Each number is 200 + 40 x the weight over its row's rms, rounded and kept within 0 to 999. Layers, rows and columns count from 0. The size before them is the row's rms in percent of the matrix's.

# layer 4 MLP down (transposed), 320x128, rms 0.141, rows 286-304, columns 0-127
118,164,244,192,236,198,187,127,138,229,225,215,182,190,210,214,215,153,173,215,210,142,231,190,158,247,260,250,158,268,230,172,229,186,196,225,191,144,285,208,255,225,214,198,185,263,233,191,53,271,232,158,243,206,177,264,183,211,260,210,152,272,187,203,152,246,176,111,204,170,156,172,182,232,195,163,233,189,242,192,209,254,155,258,182,213,232,202,183,222,210,195,214,221,225,235,251,191,148,234,232,285,195,193,181,233,243,241,200,158,231,175,230,170,222,245,214,195,223,143,259,155,304,266,215,189,176,191,132
098,203,241,168,212,240,199,178,151,184,186,184,157,139,185,242,271,137,239,169,207,237,229,158,150,277,185,151,246,162,234,208,192,176,211,272,187,221,148,273,133,255,204,141,176,206,319,171,159,290,179,238,146,233,232,236,213,204,231,147,204,225,232,234,225,227,202,157,257,216,202,183,220,170,179,232,168,249,238,301,212,104,190,208,168,192,217,224,140,266,232,229,297,166,190,251,276,205,180,161,215,212,235,209,218,207,213,242,240,180,139,171,236,200,224,197,140,156,140,223,205,189,201,187,238,167,203,201,193
095,181,214,312,153,120,167,195,166,200,151,167,192,202,191,228,208,191,165,195,171,176,323,229,172,167,172,223,161,224,177,195,265,252,235,210,282,211,240,182,94,180,185,245,243,207,194,190,230,256,241,175,205,206,220,132,188,197,265,132,152,139,175,200,176,206,234,222,173,190,142,216,254,246,212,158,227,159,188,246,178,201,183,222,163,240,190,206,200,201,212,130,116,173,239,244,210,175,180,168,221,275,218,212,161,265,184,182,256,140,203,212,204,169,189,165,257,168,159,201,86,250,184,228,258,252,211,197,187
100,201,121,246,205,189,206,239,250,210,179,205,193,240,230,148,224,183,247,145,171,257,242,209,176,210,241,244,131,206,266,177,240,188,122,275,117,198,167,191,191,263,198,164,204,191,175,187,201,212,192,273,264,110,213,146,170,215,223,190,149,193,242,234,193,238,221,225,141,190,184,220,173,236,229,159,182,167,109,192,231,224,203,247,226,234,209,216,168,180,220,211,207,242,203,153,173,244,220,233,160,156,198,212,147,284,169,158,206,206,239,201,214,263,227,212,280,183,210,140,141,184,180,203,207,252,129,182,347
109,231,272,215,217,175,150,185,169,117,179,201,81,138,174,225,137,205,229,124,240,271,256,183,173,246,229,215,192,185,112,224,167,182,212,211,157,138,209,201,202,237,220,196,215,205,175,203,190,197,237,227,232,184,222,225,212,186,254,206,175,155,128,158,234,187,215,170,127,185,187,270,245,154,237,129,196,210,224,219,182,179,228,193,129,138,183,144,189,235,203,232,269,229,257,272,175,145,245,183,269,212,282,143,253,157,230,189,234,225,194,207,208,220,194,150,206,157,217,218,217,218,226,262,262,211,258,221,266
101,186,183,205,209,240,220,264,218,213,226,145,169,178,176,178,246,231,168,239,239,249,144,138,182,270,194,174,164,147,237,247,220,249,186,143,179,205,151,191,140,226,201,212,202,219,158,228,262,176,190,184,196,163,232,194,164,190,244,241,197,211,273,218,198,162,208,328,206,164,189,222,246,155,140,229,183,195,147,168,215,270,222,225,197,277,167,137,106,201,209,185,167,186,163,186,154,250,131,246,204,227,197,252,216,234,149,248,195,238,217,151,127,191,124,181,166,186,199,209,81,222,194,197,173,121,191,247,254
084,116,234,185,203,191,234,161,102,116,167,198,171,164,270,216,180,229,174,217,185,173,191,171,237,196,133,171,256,196,171,207,184,127,184,253,232,144,239,202,196,176,181,208,201,128,172,261,135,218,192,250,200,249,200,159,263,228,144,263,144,229,177,217,120,233,218,217,145,193,159,187,224,253,242,228,218,197,214,278,211,205,167,173,199,207,216,193,204,198,249,177,228,233,186,86,139,117,198,179,192,215,255,170,221,231,163,170,174,247,194,214,142,177,248,209,154,220,214,160,248,220,240,233,232,211,284,173,290
116,182,212,175,235,228,251,211,237,160,291,190,215,210,247,155,210,260,261,171,193,159,184,230,207,193,144,169,163,227,211,103,156,235,180,184,156,181,268,144,238,241,151,194,195,188,193,199,233,253,209,213,184,230,200,274,165,144,165,192,229,135,262,177,237,177,222,159,265,228,190,197,221,170,224,213,226,203,189,154,137,225,174,149,197,197,241,187,205,192,184,172,236,124,239,259,194,206,249,227,177,179,135,204,246,156,150,182,158,280,171,172,167,218,207,235,238,112,103,169,178,203,193,114,235,120,260,203,117
097,201,157,252,236,205,158,188,164,226,185,181,175,234,188,293,186,78,225,183,250,219,119,156,238,170,152,224,169,159,169,198,227,218,180,269,202,211,196,206,170,158,178,215,184,154,190,231,147,200,251,205,206,215,199,222,219,96,189,235,252,95,194,208,254,273,209,164,146,132,246,285,207,219,195,175,239,215,151,191,186,147,166,234,195,238,177,210,158,285,184,264,171,161,222,197,188,135,114,208,161,188,201,191,201,223,218,259,279,200,194,169,200,254,229,225,155,159,175,172,140,224,232,218,188,248,139,219,188
108,200,198,165,204,114,239,289,245,244,162,165,317,270,163,164,209,207,274,242,208,153,192,247,152,153,185,172,168,169,197,180,196,154,233,213,236,206,166,202,176,229,185,258,214,168,191,185,181,136,187,182,198,175,133,173,251,220,130,181,220,174,207,171,253,189,189,221,340,190,162,227,212,217,164,205,204,159,186,270,212,228,172,211,155,230,192,224,202,187,234,214,226,208,218,265,159,212,197,250,201,164,172,219,110,170,238,206,139,183,151,245,221,168,180,172,136,125,226,133,160,261,228,169,209,184,151,120,205
098,196,231,174,140,202,195,139,103,215,226,189,153,202,237,202,83,210,179,247,142,197,190,174,183,228,173,208,189,233,138,203,134,173,192,143,166,200,115,247,202,179,225,272,195,251,172,157,204,242,229,210,164,263,227,169,200,193,230,191,223,266,170,220,162,223,198,239,203,217,258,252,156,208,183,220,191,112,126,156,136,204,162,156,192,257,199,215,207,173,168,180,232,193,212,290,208,233,265,193,191,96,220,185,243,202,131,166,284,148,190,223,149,216,119,179,178,144,191,191,238,185,221,143,224,158,201,194,186
105,168,240,207,176,167,186,202,182,272,190,239,255,192,117,166,252,184,243,156,234,218,209,204,242,210,247,262,227,210,257,175,183,157,248,217,205,190,184,218,188,117,133,145,160,225,199,157,282,240,162,206,196,214,189,164,182,177,162,142,199,235,194,155,146,206,239,224,259,189,207,206,160,190,159,183,191,258,169,212,234,234,101,210,279,202,152,150,164,200,194,237,180,152,228,249,204,221,152,169,221,174,186,283,163,197,235,304,225,139,282,208,263,124,137,179,234,211,204,249,245,218,127,248,199,190,197,148,180
109,187,148,206,183,276,222,166,147,183,178,132,250,161,264,192,172,136,167,274,229,180,264,226,171,221,175,174,237,220,156,207,177,241,178,234,198,218,200,222,200,249,272,139,225,211,189,248,290,162,152,213,222,233,278,203,225,238,189,177,198,146,237,179,231,187,187,242,132,207,191,153,243,272,216,225,163,179,196,156,245,202,190,233,133,212,206,180,197,244,181,135,204,253,76,214,198,189,211,136,164,165,182,152,213,235,182,141,161,218,244,123,240,200,180,172,103,176,160,200,160,135,198,161,223,185,201,269,165
111,282,115,229,221,268,220,113,227,115,165,133,161,235,197,200,195,238,223,243,144,169,138,176,157,149,177,161,166,223,207,226,220,246,181,181,173,194,110,254,240,232,167,173,225,150,181,104,235,179,234,168,195,261,210,202,163,220,181,172,186,201,241,208,212,222,165,225,265,162,182,164,154,242,212,267,207,193,141,230,151,209,119,130,178,209,174,226,201,162,221,165,140,163,165,190,164,184,206,172,129,142,201,196,253,201,165,207,183,196,182,208,241,234,196,161,136,169,193,262,217,197,283,146,170,223,234,250,250
102,144,220,200,202,175,273,212,201,262,230,222,200,240,169,188,215,191,193,313,200,154,163,201,191,205,258,173,183,137,185,177,184,171,189,205,186,302,149,110,224,139,232,242,160,198,206,204,226,167,226,183,282,149,180,231,243,139,143,252,183,182,192,195,208,250,141,151,178,182,186,260,191,153,160,199,235,216,171,147,213,197,254,183,162,265,127,152,141,156,242,170,181,157,166,151,191,206,154,269,177,216,268,168,148,140,202,198,147,220,255,222,199,162,245,221,221,154,263,120,184,189,194,212,223,150,133,182,198
116,145,290,251,155,163,240,209,155,153,147,189,153,195,185,173,180,239,219,205,217,220,216,232,262,196,264,254,197,197,201,159,183,174,187,257,258,106,191,139,209,193,213,128,249,261,78,228,186,229,191,232,235,148,224,201,236,181,202,160,164,185,189,229,221,170,240,271,130,198,137,210,196,158,182,101,196,238,196,152,145,197,167,135,242,249,240,221,175,217,151,168,193,203,250,132,178,222,207,237,150,172,206,156,199,179,230,237,216,229,255,253,194,197,222,197,199,245,197,245,167,198,125,284,212,180,252,167,195
109,155,200,225,232,185,236,106,183,301,279,259,235,202,195,162,167,181,178,197,230,160,162,204,186,192,235,163,201,191,234,234,222,201,182,180,206,220,149,154,272,283,188,155,200,256,305,254,250,285,225,168,205,213,207,213,232,183,135,226,260,211,139,194,156,166,204,161,339,259,253,188,120,197,196,230,245,215,242,192,239,229,254,199,194,198,231,207,145,208,177,226,194,253,166,242,242,220,155,230,183,207,252,179,226,197,171,212,182,214,234,165,228,120,174,202,208,245,179,209,240,179,171,182,282,200,165,226,198
092,179,270,207,154,264,169,110,202,114,196,238,168,162,127,235,240,235,202,205,180,197,199,169,196,279,141,152,283,260,217,270,154,223,271,191,227,225,232,206,187,148,132,165,193,196,214,258,225,162,171,252,185,229,196,184,161,239,207,182,264,191,198,179,201,164,230,187,116,170,234,160,249,166,151,225,158,143,181,194,191,181,241,142,223,203,227,202,263,252,190,265,145,236,207,238,164,178,240,204,210,215,186,183,222,186,180,188,200,118,218,158,179,213,193,258,167,268,191,218,227,244,240,160,232,174,242,205,79
115,312,182,224,221,191,254,200,257,196,259,236,170,200,271,165,152,157,222,244,141,182,244,188,205,177,163,239,190,195,210,195,151,153,234,187,255,161,183,137,166,130,201,178,167,226,142,181,145,230,221,162,142,174,214,270,197,175,208,165,190,171,192,140,243,229,189,204,218,162,197,255,233,154,241,207,185,212,132,136,165,166,196,188,197,149,227,211,183,229,234,216,147,134,252,173,182,231,168,255,178,217,122,174,179,165,113,271,201,258,203,160,233,119,168,301,176,172,241,189,246,156,180,183,252,161,224,140,204
# layer 4 MLP gate, 320x128, rms 0.233, rows 287-304, columns 0-127
100,229,231,215,242,184,206,187,177,239,122,250,175,213,229,145,200,201,160,254,139,180,207,157,124,172,208,169,191,210,178,154,285,210,229,183,230,188,200,168,258,238,197,231,109,211,305,186,155,255,214,197,227,153,189,183,217,185,202,233,251,266,193,333,236,230,240,169,202,198,194,148,186,214,145,204,214,207,140,143,150,219,152,260,209,257,144,238,199,269,240,243,209,99,203,158,156,205,165,137,153,174,156,164,206,191,114,175,206,206,190,258,196,188,199,253,192,211,193,241,175,153,224,142,164,202,189,205,170
089,195,234,180,176,224,191,211,207,205,237,213,250,218,226,234,217,122,183,208,218,224,208,230,116,257,221,229,216,189,142,222,209,193,184,279,206,227,168,163,237,218,140,200,185,227,224,220,145,231,231,251,176,144,147,192,219,203,232,233,236,243,266,207,261,237,269,192,180,154,277,192,169,125,197,161,209,223,229,215,203,196,114,297,156,193,270,182,196,201,116,153,229,262,171,223,167,245,210,191,151,234,247,192,195,153,196,246,214,213,203,91,212,275,251,203,177,157,116,157,189,143,152,208,183,261,167,273,224
104,228,168,252,195,174,174,242,265,220,133,225,203,184,216,191,160,246,191,170,226,260,223,159,226,188,248,220,165,138,213,218,228,177,117,230,251,141,226,193,158,228,196,281,162,206,203,205,213,196,273,177,175,125,279,171,173,182,113,206,152,192,244,235,179,186,221,203,190,154,199,189,229,312,192,218,231,65,173,175,192,265,163,170,202,150,225,209,159,181,232,231,184,188,147,228,195,134,226,225,163,220,214,242,191,146,141,134,195,220,198,247,251,171,204,210,143,273,244,226,188,206,190,287,210,200,230,154,247
119,187,192,161,190,183,245,151,242,181,181,230,222,174,216,263,218,237,216,226,151,181,200,179,223,226,200,227,158,157,225,149,133,88,240,163,199,162,252,234,150,112,235,208,181,189,198,149,276,153,131,191,132,130,228,152,211,184,230,135,242,200,203,190,234,203,232,167,177,242,112,151,187,179,164,144,292,181,228,236,266,171,202,204,220,191,184,151,119,154,203,207,211,231,276,155,142,167,288,161,199,183,169,191,201,236,280,187,192,136,203,208,225,189,193,240,182,232,244,221,145,237,187,177,175,134,204,165,206
113,207,189,192,256,239,111,177,240,255,227,181,203,175,225,244,214,230,240,175,161,184,192,201,203,201,197,201,141,190,209,163,182,220,223,185,177,209,261,173,308,138,238,177,156,173,193,178,190,188,223,175,172,181,203,141,148,241,103,158,133,248,214,138,217,230,140,193,164,241,196,279,155,175,160,214,164,175,174,202,206,166,159,165,256,208,173,243,215,127,115,201,168,299,281,216,301,195,190,228,181,193,185,159,143,192,176,221,171,220,200,210,260,196,228,222,170,250,130,159,228,189,264,138,226,263,172,207,144
095,301,208,218,252,221,192,244,195,166,247,209,165,203,208,160,233,190,218,162,153,223,258,198,156,208,268,156,208,177,260,140,160,231,187,188,159,245,287,182,172,218,203,176,191,259,102,177,211,200,186,209,265,124,223,210,170,212,254,180,240,157,206,242,239,250,140,296,236,216,252,175,206,174,181,274,204,262,228,129,243,174,174,216,197,202,188,250,171,157,203,180,171,218,250,201,259,236,246,217,179,227,190,252,187,294,292,202,243,237,161,157,268,190,213,200,243,152,233,248,175,208,252,205,140,226,200,176,189
118,188,177,190,225,197,159,172,223,202,214,243,209,229,241,164,232,158,185,148,116,67,167,225,185,235,219,188,183,161,295,122,160,207,184,227,247,154,261,176,225,154,270,254,145,244,199,117,132,247,191,199,216,198,204,253,153,181,200,200,191,206,214,227,235,178,211,248,227,106,211,123,248,238,232,224,184,225,239,210,266,192,187,157,232,178,152,206,148,147,209,204,189,234,143,148,273,163,221,143,159,201,136,229,218,234,200,182,229,173,206,155,282,223,173,274,158,238,191,152,198,236,212,201,168,218,176,185,176
089,163,198,135,248,200,238,172,168,203,154,162,234,222,146,194,259,279,200,231,191,237,178,152,174,215,305,177,214,259,220,260,114,148,215,237,232,243,248,271,191,188,173,230,197,221,250,177,139,160,227,174,188,266,254,190,191,172,177,268,173,221,193,200,193,318,244,128,207,139,126,221,183,163,227,185,167,238,135,226,193,136,175,191,212,184,188,227,173,208,205,222,150,167,249,184,145,188,158,174,240,162,251,202,112,212,231,216,213,220,124,213,244,169,169,191,178,207,208,251,171,202,173,194,180,184,106,200,153
137,190,165,214,220,230,206,169,234,223,151,240,232,213,214,196,296,229,218,137,143,178,159,200,228,281,132,178,154,190,159,164,251,158,196,170,163,218,236,220,240,173,216,130,199,100,154,242,192,203,248,146,116,227,239,201,286,194,168,150,167,242,240,164,239,197,210,216,203,159,179,145,248,142,254,142,173,234,204,98,170,232,256,224,218,195,199,163,238,147,172,168,247,144,214,258,197,171,219,208,157,227,239,211,180,198,221,78,201,156,161,234,222,234,176,200,183,240,160,224,178,188,223,219,205,162,175,136,158
091,200,230,213,241,177,192,219,194,250,210,237,232,210,256,170,258,232,292,209,207,175,150,247,180,233,157,180,202,269,231,248,250,204,174,264,227,199,222,122,165,231,187,172,186,270,255,197,250,199,79,187,254,252,205,218,115,197,166,231,244,185,230,203,226,206,254,207,287,150,172,211,166,251,208,91,130,203,266,220,210,204,199,201,242,183,178,237,250,203,254,188,225,172,224,225,180,228,219,148,237,208,166,252,123,196,169,178,190,156,207,204,243,234,145,261,254,177,264,202,169,175,154,199,260,243,216,240,224
106,216,201,234,205,147,134,182,267,170,232,248,234,221,195,234,172,209,199,217,133,286,153,182,178,207,204,238,148,200,227,189,266,296,204,178,179,272,134,215,214,208,161,206,107,134,181,171,185,127,245,181,202,271,183,261,97,174,145,138,244,192,148,200,200,268,192,249,171,175,212,203,222,167,164,156,238,208,177,250,212,188,162,248,138,195,227,221,255,167,196,166,257,238,169,216,223,172,192,270,210,149,222,202,218,126,199,194,221,211,90,183,191,161,193,166,148,206,255,229,225,237,218,188,202,236,213,171,154
108,186,182,204,221,224,179,186,305,264,225,182,177,145,253,187,253,181,103,155,236,229,208,238,153,189,173,167,168,179,121,237,166,258,209,174,293,164,220,246,196,207,300,218,222,165,184,153,304,214,157,189,207,172,236,191,213,242,257,269,146,148,251,195,207,154,239,199,145,160,181,221,192,217,208,86,189,226,157,191,186,194,169,184,135,215,161,142,196,187,209,183,203,172,258,165,211,219,174,146,173,119,205,201,203,216,168,153,228,187,208,232,220,142,204,166,175,280,177,141,198,256,157,185,234,186,184,230,183
110,227,172,196,230,226,235,222,211,213,201,170,201,264,203,139,275,197,194,155,152,244,138,206,221,246,196,276,137,171,261,176,174,179,211,170,188,200,256,186,162,115,210,193,121,198,192,215,208,168,139,262,191,223,161,189,184,140,191,180,174,270,166,262,253,235,184,215,202,127,201,190,227,267,206,113,207,238,254,182,158,141,112,269,159,185,208,142,161,161,228,143,199,193,194,232,247,183,245,252,201,194,222,280,202,203,273,238,204,155,156,208,185,278,255,247,190,164,156,163,226,224,282,158,214,200,211,203,170
101,255,137,168,227,241,112,208,237,243,244,267,239,253,204,233,230,179,213,199,276,300,229,264,220,190,248,241,213,166,253,204,211,191,263,211,227,155,149,130,201,219,231,173,170,199,142,219,160,229,214,192,246,192,174,202,143,253,179,220,173,222,188,215,212,208,145,203,284,188,248,192,263,219,174,140,183,196,146,233,306,263,273,200,178,187,201,235,222,301,228,185,162,191,211,184,206,158,244,172,146,159,251,232,182,146,188,174,227,231,188,253,268,201,191,251,222,199,164,222,172,138,169,145,189,177,252,209,179
109,127,184,133,162,215,184,255,227,219,182,191,188,232,249,196,194,265,239,233,232,171,220,224,205,206,199,211,241,206,192,269,153,160,252,185,180,197,269,255,161,187,233,268,170,183,189,135,163,137,145,194,215,192,293,127,198,215,161,180,201,192,212,189,178,228,158,163,251,231,258,165,139,263,279,239,191,118,123,190,217,111,197,180,270,203,165,248,215,234,242,262,177,177,235,266,169,220,210,239,129,270,207,190,235,205,249,166,194,206,227,215,217,245,245,227,117,131,244,230,194,228,191,222,200,213,246,235,221
111,190,153,169,227,289,114,232,231,226,191,237,224,193,151,158,219,213,236,157,168,175,117,174,168,245,205,162,226,249,221,215,175,225,186,261,173,169,128,95,209,120,191,266,185,254,208,217,130,200,238,130,200,182,161,182,227,251,151,181,134,157,162,198,230,197,174,190,246,151,169,176,178,190,178,209,165,207,238,154,175,164,165,273,238,141,183,173,151,151,209,176,237,190,204,153,177,238,259,200,163,211,140,269,216,185,215,151,285,248,153,191,219,214,189,254,218,267,181,227,217,160,203,272,186,204,142,161,156
106,273,203,204,195,141,238,316,243,278,295,178,251,312,238,242,164,225,168,208,204,240,194,239,238,230,191,142,241,179,191,208,186,144,258,201,245,225,185,163,179,211,190,222,237,180,177,175,190,226,231,230,234,211,174,162,119,135,167,236,218,304,250,248,205,181,140,183,237,130,175,220,186,131,164,238,233,190,202,159,182,221,143,205,230,213,155,118,210,194,282,244,144,214,217,203,203,162,235,195,192,202,197,173,173,285,226,194,255,239,222,240,230,190,213,197,216,231,218,182,206,180,187,179,154,206,149,202,267
114,202,106,231,265,239,204,126,222,233,152,226,217,163,188,242,242,148,260,125,157,206,180,227,251,225,190,230,186,151,165,169,198,225,223,299,253,203,131,234,176,167,247,225,158,181,144,208,247,194,226,229,134,164,190,154,235,195,102,185,140,228,181,222,99,147,206,202,199,172,209,196,164,241,198,166,122,212,166,192,174,257,208,204,218,228,192,198,282,135,179,197,234,154,170,291,167,171,283,195,183,176,195,200,238,237,197,200,215,168,203,197,148,241,158,149,183,154,175,203,267,194,183,263,198,216,217,252,213
# layer 4 MLP up, 320x128, rms 0.237, rows 287-304, columns 0-127
091,324,216,169,248,187,229,156,197,184,210,232,185,217,243,153,216,140,230,279,190,191,213,128,198,165,187,218,259,244,224,155,141,201,236,191,195,151,204,151,241,136,150,226,164,191,250,238,247,258,164,177,208,205,217,229,238,172,146,225,213,230,173,263,241,259,163,219,184,242,170,242,236,245,194,243,245,242,130,112,139,214,110,171,184,229,166,257,135,226,199,215,174,174,157,225,181,141,196,162,207,220,219,131,198,154,114,209,221,163,191,248,198,162,203,227,232,161,162,262,213,153,136,160,202,224,232,184,160
084,114,217,91,154,274,279,176,246,224,164,211,193,218,191,140,240,165,222,258,273,263,190,199,123,216,168,205,199,165,200,278,195,121,223,296,192,156,203,171,205,227,219,220,220,169,212,238,176,145,165,206,208,181,124,205,171,239,175,251,241,216,193,229,189,217,280,215,218,168,218,200,190,177,224,229,163,206,215,232,210,253,196,228,266,206,262,193,237,178,168,237,230,243,235,216,210,256,252,158,192,238,145,174,205,162,199,244,172,191,119,244,218,265,202,227,134,230,107,187,210,150,147,158,184,202,195,196,153
105,252,208,191,266,227,234,170,152,195,271,130,192,256,202,115,162,186,214,205,180,191,166,217,143,289,175,168,208,214,176,231,226,189,269,198,211,159,205,240,328,175,278,209,162,248,166,183,199,171,208,197,188,256,176,205,211,203,295,199,208,265,148,204,282,172,227,229,205,218,205,239,187,112,166,218,225,283,172,207,275,193,203,190,232,233,205,177,248,199,228,184,195,212,248,213,275,185,218,163,228,185,226,181,234,196,203,248,171,200,220,248,153,220,163,185,197,206,141,173,231,228,247,132,163,215,167,261,89
129,147,172,212,172,174,178,195,125,224,193,243,244,283,227,166,141,247,108,235,208,186,211,217,189,252,209,228,175,239,224,138,132,152,241,164,125,268,227,278,223,169,250,183,230,130,257,168,193,94,177,193,148,186,257,181,196,219,184,185,182,169,205,200,195,215,230,190,184,242,215,169,168,196,232,199,267,213,230,227,180,190,222,188,280,192,200,128,156,118,205,165,200,139,156,188,261,200,248,151,227,141,180,246,174,172,227,157,213,166,200,171,196,258,169,228,201,175,166,186,174,145,178,178,163,222,116,270,265
111,185,189,218,224,138,204,165,209,217,154,155,235,177,234,51,154,250,217,230,192,193,247,193,179,219,247,176,208,189,238,242,247,154,149,259,203,260,229,232,176,244,219,207,182,249,110,200,184,230,184,289,146,209,277,244,199,170,236,252,234,231,161,192,179,297,229,227,167,172,268,172,175,201,166,278,199,147,134,190,139,232,220,189,165,152,218,178,178,235,112,289,191,178,235,155,311,217,226,187,213,187,238,232,199,171,225,211,143,150,149,185,193,213,203,181,208,243,211,197,201,192,210,199,227,211,181,219,207
081,266,208,240,231,172,247,232,225,198,257,171,162,170,213,146,227,224,228,167,153,200,253,219,155,255,222,173,209,181,232,123,164,182,223,206,175,258,265,167,214,211,196,217,185,243,132,184,251,190,146,201,277,164,235,214,149,201,276,226,213,140,194,235,226,198,126,281,210,198,214,184,155,121,161,255,200,296,233,154,238,145,150,214,164,204,211,261,208,129,215,162,126,215,222,216,299,241,236,202,189,236,184,224,216,211,273,156,221,260,157,187,280,187,187,205,210,144,211,263,166,230,249,241,183,184,215,218,200
128,218,169,256,239,253,169,207,131,189,138,209,186,218,193,236,184,250,185,176,191,208,204,204,229,229,180,224,179,185,191,194,231,245,195,239,170,202,274,167,120,198,162,232,212,175,187,231,214,191,120,237,212,155,186,91,240,210,226,158,214,257,329,233,217,238,155,169,142,161,207,261,206,226,230,183,198,211,194,152,179,252,147,224,161,164,117,186,198,193,112,211,170,172,164,254,215,221,182,277,156,217,191,227,176,215,125,182,203,81,202,191,188,159,194,133,168,154,214,93,214,210,209,229,248,152,172,223,191
085,182,232,154,251,204,212,195,158,185,185,191,178,257,162,190,215,288,185,252,211,246,184,159,240,213,293,154,240,256,180,278,154,99,194,258,189,275,253,217,254,233,233,213,175,271,224,212,154,217,233,174,202,222,263,180,194,199,177,244,159,221,138,207,246,306,237,133,185,134,137,244,198,154,250,206,166,237,132,181,210,162,171,215,213,184,168,217,161,201,218,209,152,174,192,152,126,178,174,193,190,223,243,224,122,213,208,186,205,209,151,204,155,163,247,165,190,145,211,224,167,226,169,128,187,281,170,203,186
130,196,136,184,168,197,172,150,176,234,249,149,251,178,125,182,144,149,190,237,271,156,193,208,202,153,236,262,194,170,275,165,232,185,207,235,282,208,224,246,207,176,199,238,172,245,234,184,203,247,209,202,208,206,214,235,174,148,231,181,188,164,129,206,183,125,195,245,211,266,155,232,208,239,161,319,250,148,187,271,173,160,226,173,183,164,264,231,146,200,178,209,149,221,160,206,212,188,131,155,219,178,166,202,168,224,226,314,234,227,263,245,132,219,125,179,215,158,228,209,251,147,198,186,233,240,227,216,226
119,124,181,213,257,210,215,234,163,199,127,199,192,190,140,243,193,258,179,106,255,151,211,129,201,140,190,192,233,213,247,168,171,181,158,182,145,151,167,201,145,233,170,134,179,193,197,277,178,229,215,269,221,258,229,211,171,214,167,204,206,160,188,224,166,177,195,159,160,199,195,167,308,252,235,159,180,227,193,302,271,169,201,210,177,241,216,222,213,224,157,156,267,174,242,189,165,172,218,132,224,213,206,133,248,199,170,201,171,238,236,245,256,154,262,204,251,220,250,192,159,260,213,277,251,203,208,234,150
100,232,159,215,244,161,254,250,119,159,158,197,199,186,231,162,173,228,198,164,232,167,302,240,239,231,180,178,222,171,171,180,136,126,134,213,178,170,265,231,162,199,264,233,253,190,148,261,183,217,140,186,221,191,236,117,268,147,173,270,194,180,146,215,245,198,214,197,244,292,202,186,210,195,233,251,179,174,204,185,232,164,184,126,268,200,169,188,189,249,149,177,244,152,214,224,159,229,192,107,206,212,222,197,192,205,178,243,137,190,312,223,194,187,251,198,184,168,164,185,148,199,251,178,156,151,178,203,235
109,247,172,227,201,287,173,209,210,238,271,175,219,200,172,123,222,167,192,245,284,271,165,167,199,186,209,205,198,150,151,211,166,233,197,221,191,212,160,168,192,185,253,191,164,209,100,281,155,242,136,234,209,170,207,192,256,153,228,167,168,97,219,155,214,173,265,218,209,222,165,249,189,256,204,163,172,211,239,191,156,231,159,164,154,158,205,231,223,185,190,189,152,137,244,156,197,271,240,87,168,169,220,170,187,141,275,194,197,202,216,217,191,188,160,238,188,261,119,185,216,261,157,208,253,234,191,237,181
113,228,216,181,272,149,235,176,165,133,121,254,166,238,179,227,220,183,165,179,230,195,206,207,173,205,191,179,146,225,206,191,212,207,173,177,216,231,175,183,100,152,188,119,147,217,118,209,238,139,198,132,253,229,198,188,241,204,235,181,186,194,166,210,177,267,214,210,184,247,201,208,193,226,160,139,216,199,251,182,185,132,134,275,166,180,216,204,199,108,263,91,235,250,248,187,161,173,243,141,166,205,220,151,219,232,218,237,166,137,141,232,184,206,188,191,224,207,171,306,167,287,203,184,200,222,198,142,160
095,183,164,147,224,195,156,212,241,246,229,222,215,222,179,212,296,155,235,203,234,242,193,196,261,158,137,224,223,203,201,245,250,176,276,210,286,177,114,136,140,153,218,209,225,169,175,150,172,245,181,229,214,216,152,200,149,217,108,202,225,182,185,163,196,232,130,243,284,165,205,140,254,276,213,144,230,191,160,220,241,179,201,208,196,140,206,198,176,196,158,281,222,156,211,257,264,211,227,213,162,160,218,165,167,184,205,192,211,189,245,255,298,213,155,243,237,160,196,267,157,190,227,134,216,194,237,190,165
109,251,187,228,153,249,237,179,142,177,192,248,160,181,128,265,244,200,202,230,194,275,217,222,198,227,228,241,213,259,247,133,193,204,231,197,159,231,170,168,160,123,196,210,215,200,195,247,211,190,199,153,173,205,145,184,230,167,287,294,190,145,181,269,209,231,272,186,174,191,171,177,167,172,133,145,217,255,318,211,179,248,191,216,160,233,173,260,240,214,178,200,251,201,153,153,147,217,191,164,251,230,239,172,286,173,190,184,166,178,237,173,140,211,216,181,132,185,167,208,168,232,124,182,118,252,197,187,211
107,183,187,289,212,197,171,158,241,255,213,214,202,152,166,166,173,242,208,135,166,134,138,230,156,209,210,229,177,185,258,206,165,128,167,179,222,167,220,131,170,187,266,304,118,290,214,205,201,202,192,127,217,250,159,186,202,219,149,202,238,191,139,183,153,239,179,167,244,196,180,160,222,162,257,219,177,264,155,175,280,209,206,153,155,145,209,198,189,147,220,176,165,148,227,199,188,221,168,261,235,223,194,237,125,199,184,210,231,167,85,188,208,103,144,228,187,219,204,226,206,144,238,213,201,188,192,231,197
103,137,228,162,205,227,201,134,203,169,160,253,216,97,208,144,163,146,253,205,201,182,151,239,185,196,257,239,146,199,210,176,210,182,115,149,142,239,132,238,214,212,197,169,127,194,211,241,183,220,209,161,135,202,232,227,291,237,188,191,196,147,204,141,257,200,244,178,225,280,250,196,193,203,174,177,203,223,166,218,237,195,249,228,132,205,261,253,135,169,153,163,223,192,163,168,151,281,185,197,185,221,176,240,207,130,179,220,112,174,113,154,153,178,143,257,188,214,195,186,244,209,235,227,250,181,201,160,202
119,152,204,204,211,170,162,195,166,209,230,181,174,168,169,154,117,221,228,260,203,196,182,130,214,172,172,236,225,197,196,252,205,168,174,194,192,156,120,120,238,210,146,190,180,250,187,169,136,147,164,118,216,246,139,192,163,185,243,232,225,196,234,227,334,179,129,206,206,181,199,182,250,210,221,203,246,167,264,166,230,231,188,194,201,173,187,153,116,165,159,214,139,216,237,195,137,184,176,152,123,232,188,173,181,160,204,156,256,258,178,219,231,209,189,194,186,279,157,314,147,196,240,220,247,171,150,224,192